Part of a small language model's weights: 19 layers.
Each number is 128 + 24 x the weight over the matrix's rms, rounded and kept within 0 to 255. Layers, rows and columns count from 0. Numbers have three digits each.

# layer 13 MLP down (transposed), 192x64, rms 0.279, rows 167-181, columns 0-63
150141124151081149135131130123145097142123140144137136106143137171134131132121110146159162114153125145140131120127137142145116122126090100122141177087111086141119080119119113138113138137093143
142154168194123126121164167136116115133171121125135096118121132143117135112164141149089156115158108126069167121131104115116177113135102136062110128137140153133146131122097125135103086124105124
146118148131155105135143149123120098101120096141120131153090117122149120104126154163130063137150116145111141121174112102153143171127142111141084169135120155115104090151176126099138161101104105
091138123167153159138115136127167132146124138132133114125114138129128130117150159112130119124101128121109162118074140183154058175133114150133111165102145074157120105133111118134084147102133106
154153106142136146173107121116091115089127167124118070124114108091090168170146113100148096151106136103148089134090154144099160150096137098130166137200104163142110132119140136112147122144123167
129120099153175105111115162110156130130102177102114126123170106121115091103115119137156117118135130152147148132122108159119067156145151124118131126131159128144163097126141108124089160070152123
152116122092100125142132171185136130102147075112194132140186145095133117124138154118139086129149135068095093155140117143148108130116112102075157153179119135133144125098101129112090158166139117
119159115137112113078127127108079123108155161132113126157138173102147133086138125151103149139155134121111142158090168156132144153129098094110124129101107144158166085115144163135102117165097114
130152138106106130136120122189137114143154145138138091132119126146147159148168122161155104113115157156125152142123145114125081110113116111114121121130085097150107163116147126137079141075103098
154107082105187111106075146207152122140092143144108136136142110104121150121148135134141135141123146115137116136149132165177051151106108206098151123120128100143115096157135140081114108138086166
120121087161154140104136121111131121115113148118130144123125097107052130099142131107129133111156153136128087103158162120123107130131125131161144120149139126177095139096142169130153125157169123
147144145158142133205096134118102129129120118134128126176127142168114143166113137117146104145149112106153113096137094130088110160135104148118094115129116123146101116129098116149119118139141092
107153143117150086153116115124097110088150103178116165147103159129125139117135125160120109128145126139133076115100134166157091158124136140149159073125070109147144109119162162120115129140113151
153150122142153109082124122155121154121064123119154127108077150132142104107104129130167129118135144153136145103112116115128115094101168109137135100125100130098105157146165170156146117135111165
126160127122072109156072145131104126125142131149116158132161121124124140151115120089114144148109149172117128163137116099132205133102125106136107125128114161159081100092180096165150142126065120
# layer 13 MLP gate, 192x64, rms 0.287, rows 168-181, columns 0-63
122124121152130144077101121133130100136137126119169162148119165090130140138133152130101136137140162135189110203153148098109102151090111135118081096123133138100139147143133143111136097136092118
143155108113136115099141162151123124122109139155164152115076129133104116130121087139133099128184102112160123170130121093083131096108106138131171151114101153139152114147123109110104121150142147
128123120153118109134124152097121151138158125143182193093132127111092082136112143125133119137121182121106130151141141126082125155068125140143124144094124133114158138177100127143094163126100101
165141139130154124148140126135129083097113137128128096136108149089104162145164120106139101117167143148108095145073122138117138115112102127069170152148100153144112169121151111062105112144137167
105139150167150131154134147143133142109098104158160124132098140147127169144132110117112056164150103087140111166153173109112150100131104098140129129092082169139113126118123109154092148109167134
142114111116131066146126148114113088153092126116124160103109140123134149148210094102102138116126181108145094121107121137141092112159114110131210121129153142101137164118187131110107113136142135
132109150117170158168147160139129105166127105122140123120140113144112080129132111133158116106122149109137106112123110098098082130161117122109135140118116143115126151139112205096195097146104104
136129112132154087124134127130159145122166170145137121110136139138206124187135124127085133151137110123099168080125121127145123124110137102132151112089136140094114128107107145152099115132148133
163079079129160138102101133144070081159055146172117158154162116122134115148136163137100123157151162107139140165122101118145103128099102094111119134118133112136139141136109145111133151112140135
142129098133140143157138119146103093143145146120154121145104097121111138152137144120121130154159126084153133175092103134188088104147130147086106116113143152088134135099099166100098137102119134
108126085117147130126140133138142123207134113118174133123135146127095130177155134131136136122086117098111105119119149122102094151127138111146111126111161133120091138159117188103144102152122128
142148092140122123136105129131110108088143184172157130169141112083096124126112131127159119125126144125095185141116143118110118171117097105097156159094133099144113131121090151085097177124099151
091115141145149118125152130126159109102117098118181143143151121136163116184129103131098154082120152149115144092114128116081118109139103147138110135095130154104124149151097170123128134138137127
116096079132160159125140154087112128133115155139161115101077118148136166167157105137086101092157124102138051117132160144147118136125130138100119155134135127100136154112121176130107134127169146
# layer 13 MLP up, 192x64, rms 0.286, rows 168-181, columns 0-63
120150110117138105101110151119105117127142130104156093142121157144141142135124091154145114115139144124141107053144078146079132166113120144137172145097100179143137123158118113123168136141088140
143118109122135113127074099123070203151121119108130151121146102153140090131139142123147111118118123161130139121123163091123117160137127155144128067106128168119136130097163125122121150136163122
189126154162146121106125141115087100128093091101138159130189116140098129131106135129120042151167147140137132104122082122145148165132135128114132127129114150110133141146097125159121133099128120
114118123105140158087101127105127123128133147093160161144082095129171120156149105099160134123106184152122165088132134136102100140103070138148151105146112087128103146188107160150138135084136123
115144148126117158149138122161137142150114113128161168114139127169125109141073117135098099144138138150153107119141125160150133165140110120111107115102101141179135121109121087130093076069134140
088156106141136166116168144118158177126088165132117107131139156130149128119086152093134099170139105109102139169179098087117134148147145133154097153082130123171127131115057167163135118078098103
141099127109141105127191099123121150110119109152152132159107111126148085132146093158137141116131082111176117173151114129112112055124099136149155140110113175122114109127129123141183143138121119
130112118116109134135131127147144114114104127146116164140157137107126114131095140115145096109132089132136146166133145133124115164080138116162165184149178136095129119097172080135114126130108141
135184156130116105153142094137120196125177117119166106085092141086137205129095027118133113094095125151131153125102127137105156143110121103140156168129132125133106128114136170123136121142132109
126110123143135153143117139121147152133181104134090156122143148132119184134157152125151108128139097160117103113135104100082167138106128106127145122093115146103146089106128108158105160137138112
136131143144100168096160137121085095151157140140127134091125132144103101115130163133145144130098129127130173143121103140110093150103114128097132140128151130076131126163090136172156112120155130
087137103131117140126134150107103121124073198162129193166114147112127152116138153121162139139122113124115145126148142126124112150095060113119107090085165127156148120098154104145165138123098113
113112151138091126185117133131112132107165139132123151119114115130146123081141170060076121156168107170120096120118125130118143123136107143122099112109110136172149126115150149141119135118118127
157114130094144131139177130117127084148154187130095127133097123158129154119147097155136156118115114132130088153126150167150074121104088144127092125149082144102146154125152131099122090103164169